python train.py --attn_scale=0.144 --parallel_block=false --init_std_down=0.0034 --beta1=0.95 --schedule="wsd" --decay_shape="linear" --max_seq_len=512 --doc_mask=true
Each number is 500 + 50 x the weight over the matrix's rms, rounded and kept within 0 to 999. Layers, rows and columns count from 0. Numbers have three digits each.

# layer 19 attention value, 128x128, rms 0.177, rows 43-63, columns 64-127
492538490437460451534439420484534453470540536511458537449491447548453555542468489535503526426441468494544494468559583514488460468471518442527494581498461572468447516480509462448608525500499551
485499483467506457460508497453503500556520497499462570461443490511558577478449512453510479563544527392533535458567490496499496530491481518526532471527492444488487465524535424563521589479491503
455446526518566425431488490423559550560465526550505502531515493386477435555483510535536522487437422600571477461482526505471600524515484408446472584485575440478476542502450440435392480522488520
424503549518488491445441472478474482464507482528531498444498504472455462517579504424463500523472484455508560457459456481453488541605543569498535460488547545531485541528514588541461519530366575
522579516454422489538510552527549495484473510551493576514500498532510483483539556456467605487411496549532622569508627464479475429536565416498465546548491488505547489493518500476557575533548481
562500530530496495517483382449492406494536469535497468523568507537468518467415497537534432468402504486477487479442492528544387529509487447515429554481540490439488528568470557545469457474486400
521469486551573585491480429488537429509437543470506496497582439554477493520474431468526490483476505514470556543537503505472551501528480549426518521529498463476450540526582493459423468588404492
459520469450621520579531527556440517510536473423477578393566382577472545430437539490466529518506501405466532490546476562499496519439461562582483503528479540517479507449521479490555483503497524
522525480467546493497533501437531469589490509519446474461617513519506525448519507427488461549479508476572589513479537414454454574462465458447498490483551460492505500527441442499554553521510544
467514518520515511477449508470501547496628472462439489513470490451444467563511491525501533558514465405462443501558437521538542533579490537587420429455490570524514480449465433460537537469443503
521542404498509600541544466464531472485454469434518483522563436536555487449458483577486436433553515587536512468418509534518379527517531465553473505454506441522415495575544579475451438486462484
475509543508515584489543457521478543458544415435441569422465521491410475457483468415439491474523441580479611495527434562576516423494516531458508462589536559488496550480477572496477473507442514
468516474479488495424518605561473543546468510533506474541532518528472564537515513446450507449560512548517472502552444524474487465491474524482474486536462527509492547465543488476448477457605567
480583570461519533472504502541548471503440413551402550507519430545520490450439521479514477419448441648514551566409548517525531444488460429547399619533486617449489470520498502455557480568504525
526466521467546490450497502522516606512555457573530505489488521475468517460541473515462528528451534584454455509533423519459492573453442499488498536461544452495574490475481487542419438521428450
499480529570517531514602509486531601528503442411417477544536508563552560500470467554490538500540523555468441489513498501528538510534499525510481507595492571502511507479554488417485496553516486
417513524525596520503451473533602509527580428507510534513536433531489568506553443491531508481490461554528530559526440535496508563492518442457407538588515483437537474483456495488513523552464511
553535509511567472502547462494455388484471603519430440527481537486477488515524478539541485485532479511542441518495480465424548514493516523440473523566532471503537465496501444490446463431575570
507498544467545559453447368477472469432428490453532513459489423558507461462528499547500421530462469520444526434459538533472512519440409614464570541533514455497483440534448542468476422492495524
562499440479521533502485473480604578509507475425536502520554512530453535403470519419412466526422452467479513487428537484457503548500483533473532450464496467509500537534494492562518493553574545
471458502498503453511600444523538490495523492556459480456543465466519503566523454461443451544501600543515469505490538450542567529480488472585492549534486479461510493476477496513519513482536557
# layer 19 attention output (transposed), 128x128, rms 0.146, rows 43-63, columns 64-127
505458587522507522478524559473473554527523549466539487577541563446467496435522508390524482477520517413467492498494523454514487536517420465465515387437504504485546481471499518510487508461499439
474565504490524537542409538472452442478566504493552424561528555459436495500538507436527504486407547576469479544460536520542504464493473476468481569485494532453510513440513565475455506536550542
557487375497501473510509510532543490460439513467476475520521514558488511468512477496531482554544571524500482511514524499491467495407394529624529469469434563407485577492461567494523447468503393
570491491536499455476527537489556496543415504424489494545478549490552579487433524478496496497490488515535438502453494434529499488435435465518484572505510487495444453480476433438506499529624450
482466523492508477554602555516397470447557503536537497471482474505468467449509492526527432526508501459451472456534336545470555541447459516441596443464567475462486561514387449541485470471519491
443533463455475481535544624549524496526549458477554561488451481509462488502600523557524498481481525465506556520528530449409527505519494482486558453479456544465580461585495473473536518474471551
498539496476495406562445446553525529522525492538545493553538599469522538512468492530438519525451457456491494536489464472554374453505534478535454520528550488475584566560413578441505518523524481
532532601463416495467456426493544489466524520506502486570472587469563515560541490541542549470567400500429500498477507389517438487599545439408554459451463450551482444478514603520503485519535522
435584544501471466493424508537507576496561538459529500518460370557465503480532513544492514491482539504471506503476458538489549353562490555523493466456433451434534551506475561502446478545527471
503505534460490507542546477555556586502448467521491476502507496511521583455506568483548529507500504485556437470500545468512525497437481533458611482527475481457485409499653518494471545537499472
478465541505545472467508450504555530653457531531497462480416484493552474475519529475544573503453481431505495475454498435513559474456466477416499476441523546486589544491476445512571527518431526
503447488496520493530511476562442430463461560480508486551592522543597456496468481529522583367502513435525451492517458449463476535508472517507521502514542468495559419538448472529517492567521601
530459503533582531527451467471522479515489513473449509474519524526438425454477500504491581588556463436480532511430560500510490534501503476544483500516595456512514423388506527501593440525497498
514411453499523518584526496547446546558475549460547498518538497428485509534486499553524509476552547435481520516534446418468588452512512531480527396440575453470524552568446534547508514403522456
477534502514523473535448572453436448614492546552494502452460422568537499543507545533472509441546497453534566456475605495520514428526543510508497523543463526387389476555480441416538477474538531
476561443493551468556501497528542470528494563550522475480484543450531441487526559405545466502463524519491459565542500531486526548430517495440504516447482457494529513532522527519482535477441573
564500501430534545464544511509443430498456527477481452505501580508510436478534573555465522512497526479504525413446508467575539452513449564472559456426524496516492553543503547450480505489510523
415473460556483503475460496489559590454479402471513501492533466450505504521508486438491566491478574494497494481528523542515450462549519481562448497463479574529503524537540560509539549529486492
487505473576493437520538611417487557543507433474411494543501548494503502577498477427432502441504482584544529513501498428537545453596608441546506433556533484544559568514447494507502471504526513
449547560596531442486528531504411507451442551509516529455421434519510457508476469541494512575499500494509435500572428433599547444446508380517448469498509486502454431469500526485454501514465473
496500459459548560464450530484522487549496464478532535517478578581516510478513514511578556477429454525462549535597409517479550479610470517498553523481538540471538487591476511500506491501487365
# layer 19 attention query, 128x128, rms 0.184, rows 64, columns 64-127
492537551445470537520487475476491599559419482432532569491577527483550594515480517486541539459542503580448508459614495539454517586451568456427522601464528579463569385514528454529412595520391481